Each number is 200 + 30 x the weight over its row's rms, rounded and kept within 0 to 999. Layers, rows and columns count from 0. The size before them is the row's rms in percent of the matrix's.

# up: layer 2 MLP up, 448x160, rms 0.0597, rows 139-153, columns 0-159
# down: layer 2 MLP down (transposed), 448x160, rms 0.105, rows 139-152, columns 0-159
# gate: layer 2 MLP gate, 448x160, rms 0.0585, rows 140-153, columns 0-159
up139,118,258,134,166,211,174,169,200,214,202,228,200,171,241,144,244,214,170,191,187,193,229,196,104,187,201,241,227,178,196,191,168,193,216,188,235,196,238,233,168,249,233,223,194,221,199,184,182,211,274,151,230,205,228,180,256,218,258,217,219,219,226,174,255,180,223,224,137,226,245,166,248,175,156,181,208,187,246,207,227,186,186,189,234,198,171,206,196,183,190,195,204,139,146,178,182,232,225,204,252,190,199,246,278,201,197,193,152,183,176,150,158,186,203,236,183,165,200,233,176,177,221,218,241,186,199,209,185,172,182,210,205,222,194,174,138,222,211,226,195,139,171,155,188,204,191,169,212,177,214,222,164,195,172,195,206,188,198,171,199,183
down139,112,220,225,179,181,172,188,190,206,169,234,149,223,211,220,164,166,224,168,176,246,169,204,224,274,195,196,218,199,142,201,213,190,211,241,168,163,236,207,199,222,196,179,236,172,191,183,101,233,214,177,232,239,155,219,212,223,181,152,174,172,186,183,223,168,166,168,155,184,194,188,211,222,174,169,204,225,195,121,180,221,178,184,160,181,205,199,135,168,246,201,177,127,199,194,190,200,252,229,215,167,198,205,251,212,181,136,161,144,251,165,169,210,196,244,157,211,161,220,234,171,189,211,163,218,170,192,249,199,212,183,207,174,216,229,152,159,171,171,153,198,169,207,233,192,216,164,210,180,197,196,176,184,187,228,219,192,169,182,236,175
gate140,104,209,236,189,191,175,177,226,181,225,182,253,170,225,189,227,268,196,223,200,177,172,181,190,204,162,234,158,184,202,218,224,237,152,176,200,232,246,196,205,133,150,222,227,172,185,199,211,210,188,166,207,252,179,250,247,207,141,215,199,157,192,191,190,231,175,189,265,256,181,239,250,200,182,151,191,248,183,182,186,167,201,150,191,213,192,212,187,249,233,197,201,165,179,197,176,219,204,273,185,260,242,208,169,229,197,178,161,229,237,234,229,181,168,177,216,256,241,182,178,221,195,189,258,195,264,247,205,182,176,167,138,211,157,191,184,164,228,207,174,238,191,228,201,179,199,140,223,206,220,173,215,208,191,217,217,191,197,244,180,176
up140,105,126,246,184,176,218,223,147,198,211,211,184,156,211,216,225,250,159,203,157,235,229,194,154,173,234,235,205,198,178,164,196,178,219,196,170,200,201,252,184,204,194,224,225,230,187,280,193,180,185,184,131,175,227,144,260,173,158,181,210,180,213,269,178,199,230,210,181,214,157,236,132,210,162,198,214,223,213,154,153,235,211,202,170,179,198,198,209,208,236,194,250,247,197,212,214,228,213,180,146,229,210,174,194,195,173,217,172,159,189,204,195,146,194,224,215,233,209,190,196,170,226,226,161,241,208,214,214,233,212,238,208,154,253,213,232,145,150,222,215,253,162,163,223,161,182,231,224,195,193,154,192,187,246,208,219,218,234,203,180,208
down140,099,213,246,143,241,149,160,170,199,174,255,264,233,172,171,169,182,191,216,280,168,196,196,189,185,236,233,223,202,269,170,248,217,203,158,236,209,196,198,169,214,186,198,193,174,168,156,242,198,208,176,213,213,211,199,241,186,262,194,238,223,193,202,208,161,164,186,199,169,233,223,190,197,177,229,186,231,203,271,225,193,177,234,215,207,193,169,216,183,191,221,216,182,195,231,206,151,220,209,233,176,191,205,166,148,242,176,216,204,144,185,197,205,175,190,211,229,206,245,193,175,205,216,210,177,153,232,201,166,217,226,267,250,163,200,163,210,230,183,213,240,182,207,193,242,162,228,223,201,211,218,200,194,265,138,257,200,177,244,254,242
gate141,099,216,213,196,219,204,213,201,230,204,177,171,204,158,225,212,214,185,148,234,185,201,230,250,179,184,142,209,231,210,207,220,170,155,202,209,233,201,170,204,150,148,137,208,196,229,116,195,192,161,204,258,199,187,181,260,199,219,212,170,203,270,202,236,174,175,183,259,184,157,237,218,175,161,169,229,197,161,209,230,209,170,186,247,201,182,193,205,239,141,231,169,222,192,220,220,227,185,172,199,192,273,171,161,228,218,223,194,167,184,142,187,206,170,177,222,172,213,157,204,135,240,179,187,157,157,168,220,200,237,235,230,206,167,145,255,200,201,138,175,176,219,212,218,180,233,188,196,180,208,217,214,190,183,209,235,234,173,206,218,147
up141,095,217,186,231,187,229,200,237,184,194,183,191,245,176,160,248,150,194,211,99,219,170,145,230,224,242,189,242,210,192,227,182,184,169,234,218,201,143,199,203,153,223,154,172,148,232,163,154,204,187,143,184,244,222,192,161,247,141,216,209,159,168,140,212,229,168,223,208,199,226,190,211,224,187,174,220,220,201,243,187,208,156,189,200,223,186,222,225,221,182,187,196,180,228,206,188,205,161,232,220,160,189,240,228,213,161,169,196,221,223,151,146,232,213,165,249,212,240,229,239,185,202,218,227,187,158,187,214,193,218,170,190,185,219,223,235,217,177,221,190,254,174,225,237,170,230,247,258,215,196,158,214,150,195,181,181,160,212,163,165,213
down141,104,202,160,177,191,178,188,192,212,215,220,191,250,205,222,218,200,205,230,197,196,183,185,229,160,195,122,238,245,186,227,216,213,134,262,243,217,235,221,179,206,137,131,228,147,214,201,199,155,163,170,239,231,200,175,186,151,231,171,230,179,217,187,151,226,163,201,214,166,195,220,205,157,213,148,166,202,250,191,269,187,181,187,265,199,180,216,249,245,204,243,194,248,193,155,192,188,242,197,224,218,244,202,194,229,195,192,172,220,194,180,172,244,196,162,219,207,197,208,209,172,214,243,157,213,149,171,150,213,162,185,225,192,197,150,198,155,175,179,165,146,218,230,248,164,181,185,171,221,186,201,202,216,171,219,219,177,167,223,237,187
gate142,092,194,158,161,212,118,228,174,113,196,169,198,175,189,156,249,227,183,169,143,200,188,238,224,129,212,229,205,216,221,190,194,253,243,216,211,180,174,219,195,247,187,186,231,191,203,203,224,197,207,232,214,221,178,279,188,233,234,195,248,203,224,209,172,190,233,217,251,230,212,205,213,239,205,188,130,149,206,188,216,195,195,209,211,193,161,229,253,156,164,207,195,208,213,176,207,186,185,155,190,228,167,255,184,245,192,197,261,199,171,219,207,246,222,168,176,221,176,267,198,224,210,188,206,201,167,200,204,249,192,171,152,206,183,191,166,197,199,222,162,270,175,217,199,167,195,212,188,191,195,119,252,195,214,221,203,176,227,208,184,197
up142,098,200,234,231,222,220,206,221,203,225,162,208,185,190,208,220,168,208,191,181,192,213,167,170,199,226,248,223,181,225,132,222,192,202,209,219,205,224,176,155,186,227,206,160,211,225,169,200,196,176,162,180,171,161,179,237,174,186,246,219,181,183,180,214,178,167,194,186,146,155,210,214,142,189,206,264,160,257,176,296,172,210,199,203,195,205,241,210,198,173,209,233,265,148,200,193,186,176,212,234,169,179,191,211,167,241,125,186,208,249,247,151,184,221,207,166,190,180,180,179,246,192,260,258,197,163,237,223,201,204,196,191,234,222,231,192,249,180,241,196,189,270,234,215,215,121,208,212,150,223,224,169,229,201,194,249,224,192,191,199,196
down142,095,265,182,157,188,237,193,184,202,199,223,170,202,168,157,185,236,216,189,136,191,231,172,169,225,185,198,207,213,195,239,186,198,233,169,176,199,171,160,218,224,161,234,216,185,209,208,152,178,210,209,256,233,214,217,237,178,169,166,161,220,193,183,170,232,214,189,155,270,165,233,174,178,236,198,199,280,160,212,150,234,198,222,239,185,173,203,134,207,201,195,156,193,147,191,217,231,178,197,180,231,261,205,190,191,184,204,187,170,136,182,175,184,189,160,206,253,245,179,204,236,203,133,216,224,200,193,150,160,189,222,184,213,205,188,177,167,257,125,214,188,212,195,190,195,281,194,192,164,187,193,154,220,159,235,197,220,191,226,203,204
gate143,104,202,256,206,251,184,244,161,205,157,235,190,249,240,201,174,244,105,181,222,165,186,230,234,244,205,231,204,190,219,180,185,203,201,177,214,197,287,196,202,170,221,159,203,224,213,197,166,196,275,257,184,187,197,220,187,194,236,184,190,179,189,176,229,195,155,127,259,186,176,174,175,139,215,196,235,213,259,173,224,215,225,209,162,186,190,195,204,234,189,212,201,190,174,183,184,238,190,238,209,198,165,199,212,234,178,243,217,192,131,216,184,177,169,187,193,209,180,205,136,185,236,193,182,186,173,190,240,213,146,244,260,177,205,188,204,195,137,246,193,191,195,158,166,190,171,216,174,218,161,205,175,216,154,195,199,237,213,215,220,214
up143,107,158,199,190,220,177,204,143,208,154,172,174,215,171,191,182,208,225,212,210,211,196,181,254,228,187,232,160,193,238,149,221,241,187,152,212,213,267,211,224,187,246,133,193,194,248,178,173,209,159,242,201,186,246,175,251,211,191,188,200,147,170,210,244,213,210,138,205,234,173,167,223,163,183,251,245,190,196,216,209,196,177,199,219,197,206,198,215,198,257,297,202,214,167,212,197,196,148,227,202,218,187,199,205,238,243,246,192,208,166,168,179,210,146,210,182,227,175,185,173,159,211,220,157,223,155,269,179,209,212,232,173,181,236,182,183,164,231,210,198,181,202,175,213,214,195,189,180,199,222,235,233,221,225,230,296,180,247,222,179,205
down143,109,198,260,221,260,254,186,199,197,207,195,254,193,219,167,220,225,182,191,135,190,198,225,226,253,154,215,249,222,179,233,221,184,232,182,170,196,180,193,167,193,213,210,247,163,268,211,132,208,250,185,199,200,204,241,201,231,234,188,280,200,187,204,214,218,194,193,208,186,171,209,213,235,161,176,237,201,186,210,195,214,169,193,143,227,242,224,225,156,207,174,218,148,185,217,171,152,194,237,235,172,182,218,167,221,238,216,164,182,209,181,164,164,196,218,230,268,203,230,184,241,192,168,203,247,156,222,121,199,219,201,239,172,227,201,214,229,208,172,183,139,189,237,199,212,257,187,186,205,231,267,170,177,186,232,221,181,220,199,212,194
gate144,097,115,259,269,197,203,216,172,237,198,140,182,211,215,229,174,174,207,147,234,179,168,248,171,215,199,180,202,177,218,220,191,153,162,211,226,225,247,182,228,168,214,213,197,207,195,218,204,225,178,235,163,262,178,173,181,168,158,212,209,234,232,151,224,215,185,189,188,139,199,171,223,167,183,171,228,214,246,246,228,178,169,167,231,200,179,120,152,220,221,218,155,221,207,224,138,235,187,179,199,128,196,209,191,204,180,149,156,180,219,196,215,196,193,200,166,190,212,194,157,216,238,182,199,200,148,191,224,232,195,251,201,219,201,181,179,206,123,257,228,220,170,214,199,222,199,223,166,220,198,216,184,217,190,209,220,222,184,179,258,209
up144,097,156,212,137,186,184,249,260,206,156,206,191,198,224,194,235,271,233,216,214,181,205,215,236,169,185,167,141,234,210,168,237,162,198,216,203,203,185,196,186,207,171,196,214,130,170,186,204,181,223,215,225,164,150,223,180,256,178,196,190,195,197,170,174,145,168,159,221,190,226,182,191,145,216,212,192,242,241,190,201,209,195,179,189,190,197,210,222,206,171,212,234,255,208,210,155,198,211,161,188,243,222,242,226,146,226,208,214,193,168,215,174,249,215,196,186,154,138,239,232,163,207,182,170,198,239,220,174,278,199,182,232,215,236,179,155,156,261,149,231,154,148,191,226,192,204,219,212,224,234,246,167,199,177,190,225,202,203,257,194,219
down144,099,223,213,220,166,208,144,198,239,206,255,159,251,252,135,194,169,150,165,193,211,241,198,264,231,188,269,160,203,216,196,200,186,191,177,197,177,155,213,208,223,227,208,186,152,250,219,209,210,196,199,173,142,219,208,204,228,199,202,185,134,230,258,197,188,223,185,167,290,181,275,187,232,227,200,208,200,214,196,181,219,136,262,209,206,183,212,207,186,206,215,196,192,193,236,189,248,186,199,227,206,173,227,250,190,169,170,183,223,182,229,166,216,242,202,200,201,161,194,213,194,195,226,154,175,202,276,214,156,223,174,160,158,201,175,281,196,214,201,194,199,170,204,197,170,204,181,218,208,240,212,169,220,219,188,226,242,184,216,224,233
gate145,106,205,243,195,202,165,131,208,176,215,199,150,213,161,227,225,216,214,162,250,215,186,243,188,161,225,211,195,237,176,254,126,231,153,184,211,234,206,141,133,242,174,155,199,189,154,218,181,216,207,254,193,165,188,223,204,207,189,209,168,189,253,220,218,184,244,242,236,233,205,211,226,238,201,213,179,244,267,206,211,176,196,135,182,191,183,184,182,222,228,242,236,177,230,181,188,197,196,163,201,272,228,220,199,236,188,167,220,215,205,177,184,209,226,220,238,257,200,183,257,204,204,190,197,158,262,180,173,201,196,211,228,209,235,215,258,211,225,187,204,220,221,172,186,187,198,195,204,158,134,168,212,226,202,158,250,235,192,172,175,196
up145,104,187,192,213,208,208,179,278,174,165,229,182,199,150,224,202,215,246,161,187,234,184,244,197,228,138,215,186,171,200,210,226,237,121,163,228,220,177,233,167,199,222,193,219,228,184,185,205,187,180,194,193,218,176,216,210,234,166,215,145,241,178,248,158,221,189,207,205,283,142,189,210,209,204,204,187,252,245,197,178,204,202,194,201,155,159,221,158,185,187,207,279,184,195,206,161,227,208,150,157,171,206,214,164,203,209,217,178,167,193,186,202,235,205,288,228,212,239,204,208,225,254,190,160,209,259,158,237,175,216,252,234,164,223,223,204,176,209,192,226,231,221,202,205,212,198,183,146,194,209,228,236,206,231,219,235,164,253,196,237,178
down145,104,166,166,200,190,205,223,162,231,194,222,183,168,208,195,206,171,143,200,208,203,222,257,216,249,239,194,197,204,175,195,162,190,203,243,212,160,200,164,245,176,227,196,206,183,185,216,182,186,180,169,192,137,212,189,198,180,223,216,244,128,191,229,183,172,224,167,208,226,258,206,200,176,179,226,174,164,161,204,222,151,209,197,189,232,271,249,235,124,212,179,174,199,195,234,179,191,243,221,177,159,125,196,182,235,174,217,191,169,190,220,164,186,161,262,160,237,216,143,131,225,164,191,205,192,192,228,205,249,211,186,166,211,142,162,164,233,161,243,186,227,203,220,192,200,124,166,172,165,241,207,197,186,213,195,188,209,223,212,184,227
gate146,103,167,148,257,187,126,209,227,172,209,270,162,181,170,208,194,215,188,187,217,221,181,229,200,215,189,176,183,209,231,172,173,168,235,237,206,204,176,197,219,165,204,254,212,202,216,191,205,195,205,114,205,220,159,200,211,211,204,193,259,193,239,178,178,182,238,223,165,229,189,187,192,202,214,110,167,216,171,238,234,192,205,187,188,200,153,182,264,186,202,227,263,175,185,221,183,252,249,225,153,252,214,190,191,210,234,211,179,186,235,192,237,202,217,247,196,139,193,236,201,249,230,203,139,175,234,229,162,201,235,247,156,181,234,214,205,183,213,207,171,204,181,200,210,180,186,165,243,198,164,231,232,204,239,124,190,227,211,220,191,217
up146,098,202,202,197,202,224,188,171,210,198,165,167,164,211,154,164,197,249,223,211,197,194,173,192,190,216,212,206,165,229,210,196,164,243,198,173,174,218,201,255,232,251,181,170,224,250,143,193,214,228,233,248,262,186,232,214,172,191,177,186,263,182,208,228,170,145,206,188,189,154,180,193,289,188,149,205,203,295,166,184,230,170,199,191,199,199,222,203,225,213,192,180,192,177,211,146,215,209,223,148,193,223,220,193,190,213,199,231,238,228,198,198,194,172,227,259,241,230,197,172,258,168,224,176,257,179,176,171,215,226,228,211,118,241,244,178,219,225,183,188,205,208,207,180,249,220,203,224,230,185,208,167,211,172,277,237,215,168,188,175,206
down146,100,257,222,194,134,227,247,194,191,221,203,209,202,155,205,171,155,232,212,216,240,227,188,231,169,196,193,186,210,212,212,215,223,172,188,187,207,206,228,178,273,191,170,207,231,197,206,243,205,192,241,154,168,189,204,192,224,172,237,213,231,225,181,155,206,177,208,230,174,187,223,202,221,224,192,224,153,177,141,219,238,233,168,137,197,196,220,165,252,215,219,213,237,191,155,203,166,155,160,168,196,193,237,187,140,234,162,204,209,194,246,215,250,192,142,255,225,174,201,210,169,194,174,222,267,229,96,216,173,175,210,186,192,190,189,205,220,214,219,121,194,204,213,158,171,186,227,148,195,171,140,169,218,191,240,180,209,179,179,198,207
gate147,100,189,198,189,218,220,225,186,152,196,160,206,146,184,155,246,203,234,220,270,151,213,210,248,226,187,168,151,232,154,199,235,213,214,208,202,195,213,167,233,207,190,184,215,164,211,203,135,247,217,192,254,206,218,237,222,205,209,200,218,208,218,224,227,151,230,211,191,162,226,188,226,245,187,238,200,228,271,213,214,185,145,200,229,205,162,224,190,192,212,214,244,150,195,179,174,208,146,176,189,216,183,147,230,235,196,211,182,162,154,209,263,244,237,171,205,232,158,175,179,193,240,245,211,163,177,216,194,218,159,182,177,201,206,225,215,223,158,175,166,184,147,135,161,192,174,166,155,195,226,149,205,201,159,230,208,197,248,236,220,161
up147,098,201,208,151,161,197,169,213,173,225,254,194,237,194,270,136,217,204,150,154,219,156,175,153,198,265,165,197,211,233,209,209,223,159,193,224,248,167,215,185,186,243,157,212,200,163,205,224,174,151,194,212,181,127,192,217,217,207,207,216,140,150,212,184,201,179,172,212,199,184,209,155,175,227,206,226,191,219,219,224,212,190,193,219,210,200,198,193,177,218,121,223,184,187,171,256,235,173,189,204,255,196,150,195,207,185,179,227,193,209,248,241,151,182,244,162,191,153,203,269,210,152,155,219,241,202,177,172,198,255,193,226,204,166,163,166,192,243,226,211,200,205,259,221,226,207,204,236,216,198,224,204,184,210,218,226,269,204,209,166,194
down147,096,222,179,192,205,237,242,219,149,160,173,213,156,213,226,167,197,170,173,157,218,201,197,160,204,242,183,155,221,196,205,178,220,179,201,206,217,201,230,158,175,181,240,186,232,189,193,259,181,225,203,270,202,152,172,232,210,225,213,184,217,191,150,175,210,218,189,207,220,183,185,203,236,231,145,219,171,175,214,204,220,238,156,181,149,253,156,173,190,259,203,176,171,184,223,179,268,189,152,213,234,190,231,218,152,234,232,186,207,231,203,225,193,159,193,224,212,157,116,212,130,205,144,210,228,212,184,214,179,217,187,209,118,125,194,202,175,168,186,203,207,203,216,179,175,238,225,238,203,149,198,261,236,214,185,200,199,226,228,218,187
gate148,100,201,187,192,204,222,216,147,221,234,187,215,184,205,223,220,249,227,224,214,182,176,194,164,222,231,135,215,251,222,197,211,215,163,215,248,156,178,222,214,222,166,168,136,213,243,168,231,204,168,204,225,176,190,227,284,207,153,188,158,171,182,180,170,226,208,231,237,143,176,180,238,230,166,195,252,171,248,206,160,252,241,235,191,213,183,203,158,214,245,218,211,198,181,181,205,190,214,164,160,188,207,179,209,276,153,193,207,191,173,236,211,226,191,258,193,192,157,161,265,176,224,187,212,174,174,218,210,160,187,186,180,219,239,235,196,233,183,175,172,215,193,230,182,165,205,248,239,170,236,209,184,164,184,199,186,174,194,149,149,257
up148,102,209,272,237,199,133,174,231,206,219,193,248,175,268,191,197,194,167,159,151,180,205,180,173,221,211,222,186,211,118,181,170,196,198,213,246,197,222,206,255,239,226,141,244,174,165,220,219,206,239,201,208,247,209,190,189,240,223,200,198,182,193,208,197,190,181,203,168,201,242,185,232,230,244,196,198,175,178,236,190,152,194,169,181,209,176,219,224,178,193,226,190,249,222,231,223,194,205,238,197,194,227,230,180,129,256,228,177,163,271,173,188,223,231,211,173,170,231,208,198,215,204,193,233,272,180,230,194,211,169,206,177,209,141,227,162,166,191,203,136,245,206,193,260,219,252,190,201,173,207,153,229,220,204,222,247,209,201,229,236,187
down148,105,206,199,225,159,233,215,225,235,214,199,222,177,211,209,176,208,210,219,147,189,223,160,178,163,223,249,176,193,245,237,199,195,200,222,241,255,214,171,177,206,219,175,166,213,205,201,208,227,211,217,201,248,234,206,214,252,218,192,215,183,166,258,248,228,224,143,194,199,205,199,185,177,231,186,192,187,177,240,206,157,194,202,206,159,235,195,250,134,239,219,232,214,139,185,236,139,201,147,164,204,173,271,200,171,196,239,198,165,203,199,200,142,201,196,169,197,222,192,157,248,200,195,210,179,230,230,211,264,235,212,188,192,203,160,173,166,154,158,121,179,197,210,291,211,215,235,176,205,229,206,214,221,200,215,225,259,248,232,212,212
gate149,110,167,194,170,190,156,227,202,185,160,195,225,238,235,267,214,201,214,198,186,146,189,226,213,241,216,180,190,174,170,224,170,208,175,213,192,187,215,188,155,226,174,198,220,237,184,151,185,206,182,179,147,176,201,193,162,205,209,213,180,224,221,201,173,212,248,165,180,170,105,195,167,220,197,112,149,165,154,229,166,211,241,203,175,159,174,232,178,206,194,163,191,167,200,203,134,171,249,296,212,251,245,153,217,209,190,163,184,177,203,215,185,181,232,192,213,169,215,200,251,214,201,208,203,168,170,224,173,210,248,218,184,192,213,174,256,187,162,227,155,223,195,171,184,248,247,159,166,221,160,202,204,229,174,208,182,197,191,188,237,195
up149,108,212,147,201,130,235,236,183,168,189,182,135,239,122,220,190,200,175,146,203,227,181,188,189,157,244,209,248,143,172,171,255,168,183,175,164,231,212,170,233,183,241,174,197,179,167,250,183,245,218,198,206,211,190,201,177,185,173,249,146,158,136,226,231,188,197,156,169,210,221,145,241,181,160,222,200,186,213,227,222,170,214,201,126,187,220,203,241,175,222,167,229,231,204,202,158,218,214,203,167,187,187,183,208,181,278,218,199,170,185,204,234,177,179,221,241,153,183,182,217,219,193,218,176,183,207,249,203,215,240,192,178,165,185,217,234,164,192,162,242,259,190,203,179,195,211,167,205,187,166,165,207,169,201,187,231,176,183,169,199,177
down149,102,189,217,200,205,168,216,262,217,193,220,182,181,212,153,233,226,193,215,179,187,180,197,171,271,188,199,237,248,195,220,203,172,240,167,220,238,241,207,161,184,242,226,206,162,243,177,159,202,221,173,217,257,125,224,210,146,217,215,203,194,137,195,225,166,195,174,201,177,232,161,177,209,219,217,209,206,154,245,183,219,198,235,155,188,220,223,217,157,217,214,196,192,191,173,220,266,229,233,200,252,223,202,217,189,184,199,189,161,226,169,254,268,199,197,210,164,207,195,214,167,184,117,170,227,188,217,191,204,198,186,215,184,202,194,204,147,235,215,154,204,246,201,248,117,235,249,131,199,193,221,229,153,211,166,179,208,207,216,224,195
gate150,100,154,186,261,195,259,219,122,228,249,273,209,210,218,181,213,210,191,192,236,266,180,178,193,212,191,189,211,190,194,233,241,223,203,170,260,202,160,225,182,223,215,228,189,225,197,193,223,184,195,179,176,195,218,209,147,190,165,209,252,178,169,210,221,172,171,218,186,154,226,183,198,216,181,207,204,190,257,253,222,181,179,246,215,203,246,132,223,212,183,161,161,178,186,179,200,203,181,203,202,211,213,223,191,212,214,229,184,221,241,189,162,181,145,254,200,243,214,211,205,202,180,199,196,190,229,155,199,223,190,213,259,252,177,181,190,207,123,171,215,207,158,146,252,198,209,224,117,216,243,160,155,188,212,203,213,172,199,193,136,221
up150,101,167,186,210,207,217,205,178,192,186,226,217,207,175,186,207,232,151,195,170,174,174,274,224,124,250,180,205,160,234,188,165,177,207,183,216,206,222,239,273,172,257,213,120,195,164,206,243,232,204,222,196,161,210,167,174,194,176,211,199,196,248,164,246,222,272,188,243,186,192,149,167,237,238,234,225,246,222,192,203,173,219,212,192,223,197,217,164,215,239,217,217,221,193,216,212,208,164,196,192,247,217,181,221,142,230,166,209,197,202,214,188,175,206,213,230,137,209,171,217,236,211,225,247,211,197,260,200,169,212,235,205,261,162,215,188,239,204,227,239,184,159,206,179,173,171,252,201,204,188,199,233,174,157,168,223,187,170,198,195,275
down150,100,166,211,170,148,238,201,205,199,200,219,179,172,196,168,266,171,201,209,192,221,251,179,231,190,217,195,230,150,207,252,229,236,140,169,180,198,202,229,151,206,198,178,217,216,243,196,187,222,260,166,193,205,180,159,202,215,196,220,185,151,142,216,191,247,253,199,202,172,136,220,218,168,189,116,191,202,125,214,212,186,162,209,221,218,218,172,138,229,158,254,207,190,212,195,191,190,209,217,232,188,199,222,241,210,188,193,203,144,244,226,162,214,192,183,168,224,141,205,192,204,258,187,181,250,207,168,188,240,222,221,169,205,197,155,155,184,205,203,280,216,206,212,254,180,181,239,183,208,148,226,232,182,171,182,230,188,210,196,173,195
gate151,100,191,216,195,149,171,207,194,143,216,189,186,208,184,187,160,176,136,216,206,214,174,211,207,170,136,177,156,238,176,144,255,217,189,226,252,180,231,151,176,169,158,220,218,192,167,195,139,219,192,184,214,183,178,206,129,175,204,216,233,187,238,185,180,154,200,172,222,224,234,195,205,181,163,211,172,239,171,236,213,184,162,189,230,185,145,157,188,200,253,177,199,224,188,199,207,232,265,207,214,184,176,157,198,154,179,218,172,180,137,211,208,197,222,204,227,190,157,224,188,214,203,212,218,223,210,218,164,170,159,176,163,264,191,189,211,172,188,173,184,262,201,120,205,244,278,207,220,205,195,173,219,230,147,176,213,226,159,199,203,224
up151,095,231,216,192,176,219,199,222,200,166,231,204,255,198,165,201,176,173,193,207,176,294,143,147,177,228,157,240,229,225,205,222,185,236,176,211,211,221,196,191,230,197,202,152,175,202,193,189,201,196,274,240,214,240,169,206,185,203,244,168,147,179,262,201,231,237,227,187,198,177,241,169,234,227,220,237,250,150,206,199,175,221,207,126,155,267,233,201,210,237,190,229,190,166,164,176,151,214,236,238,205,162,220,179,175,199,201,241,197,217,169,256,207,195,123,179,172,195,157,212,223,222,155,218,191,167,216,171,153,220,188,207,193,188,167,236,167,190,226,187,247,206,184,168,216,185,227,198,217,174,242,244,192,191,208,229,194,232,209,174,218
down151,101,236,218,144,182,152,239,208,159,231,208,212,215,167,249,177,235,168,195,174,215,160,193,164,200,209,154,178,211,157,187,202,203,194,223,255,176,240,160,208,188,192,167,202,216,167,178,223,163,274,203,268,170,190,198,172,201,210,224,179,207,166,204,221,146,178,170,205,217,202,140,186,157,232,176,174,240,149,200,216,195,191,211,198,218,212,209,217,163,230,273,165,160,221,167,201,183,208,169,193,261,201,176,228,173,192,226,170,204,163,180,227,207,184,216,181,220,148,160,295,235,208,175,192,159,225,189,199,194,202,197,258,201,202,202,173,192,174,229,141,232,179,135,227,218,217,178,198,196,162,190,242,191,166,228,223,234,202,134,168,185
gate152,099,147,235,216,198,194,224,180,156,225,225,168,224,178,131,175,194,213,171,164,226,278,251,209,228,185,254,172,270,252,204,214,176,168,193,167,214,180,199,221,201,196,237,238,191,186,214,212,227,170,233,193,208,183,204,233,246,184,238,171,215,199,202,171,222,152,251,190,186,175,185,185,245,258,171,226,213,190,251,178,179,188,207,216,240,209,256,148,128,217,209,223,182,179,192,219,219,212,155,199,232,207,215,207,227,243,202,197,229,196,206,243,199,219,224,232,137,183,166,178,179,195,232,262,227,228,236,182,196,228,158,159,176,176,195,150,170,195,213,207,193,143,200,248,237,213,176,204,231,216,198,207,225,241,211,198,181,147,148,200,154
up152,094,266,193,216,162,193,232,195,202,195,242,213,185,150,178,168,178,233,170,213,198,227,218,213,213,187,181,140,162,188,212,248,156,161,201,208,186,145,178,242,203,221,161,208,174,232,199,228,254,191,226,209,273,220,160,160,220,186,202,215,206,168,256,176,210,192,230,196,223,214,173,226,235,238,186,183,235,245,217,201,234,183,153,224,177,185,222,194,204,186,196,216,153,233,218,197,148,213,143,125,195,211,227,193,194,187,228,223,178,135,193,199,227,216,168,270,135,212,215,135,219,205,140,252,173,232,211,204,177,165,193,232,249,222,184,176,230,165,202,184,224,179,171,206,226,244,209,193,198,174,228,240,226,238,169,180,206,206,251,220,173
down152,102,220,240,224,178,216,184,128,159,212,160,188,254,203,185,219,218,185,201,259,221,175,187,204,214,107,241,202,227,227,253,188,203,220,196,188,223,247,200,266,158,216,278,185,223,203,243,219,229,179,176,187,174,206,190,223,185,150,230,258,188,206,208,267,182,191,244,199,241,191,240,206,192,208,197,232,173,155,144,216,192,166,175,155,177,239,208,214,208,209,170,246,171,210,200,238,212,187,232,220,158,210,181,175,231,229,224,179,278,165,221,198,231,211,164,234,197,141,243,224,182,204,201,234,212,205,242,221,208,191,155,174,182,200,265,236,177,224,205,232,245,186,217,217,159,209,190,169,205,214,199,238,193,219,193,195,174,203,164,181,213
gate153,108,203,211,208,204,193,234,202,194,181,183,224,160,161,177,268,216,190,200,257,199,195,188,196,224,263,181,229,130,253,181,154,153,189,204,169,228,274,199,154,163,176,160,185,197,253,133,174,170,185,170,209,236,199,155,263,197,195,195,235,171,215,233,249,205,187,175,211,161,214,213,199,202,197,165,227,225,230,183,225,174,189,226,123,165,164,190,154,189,181,223,215,213,210,233,234,180,171,239,190,251,227,223,216,190,268,179,175,177,194,177,174,209,183,214,194,200,233,158,205,246,198,201,217,212,263,247,189,124,193,206,193,202,223,215,194,205,203,230,126,174,212,227,220,179,242,197,238,212,214,169,193,181,221,167,211,221,203,213,162,221
up153,111,232,211,174,212,175,236,151,157,183,171,223,154,172,154,223,194,218,197,191,192,153,247,205,165,200,211,169,179,199,207,185,180,293,235,194,210,192,210,210,194,180,209,207,228,201,199,206,271,196,189,198,194,202,210,241,146,174,162,223,184,230,205,224,184,226,201,271,202,179,207,203,169,243,152,207,189,199,203,224,188,266,202,189,223,175,207,241,136,223,149,186,148,185,198,203,198,269,175,220,123,235,208,207,174,193,194,235,217,210,235,230,170,194,223,210,190,195,221,193,170,190,192,177,167,151,178,227,265,217,212,176,237,155,154,158,187,154,182,174,149,216,186,224,184,147,199,165,232,198,222,214,184,152,156,273,185,169,207,161,199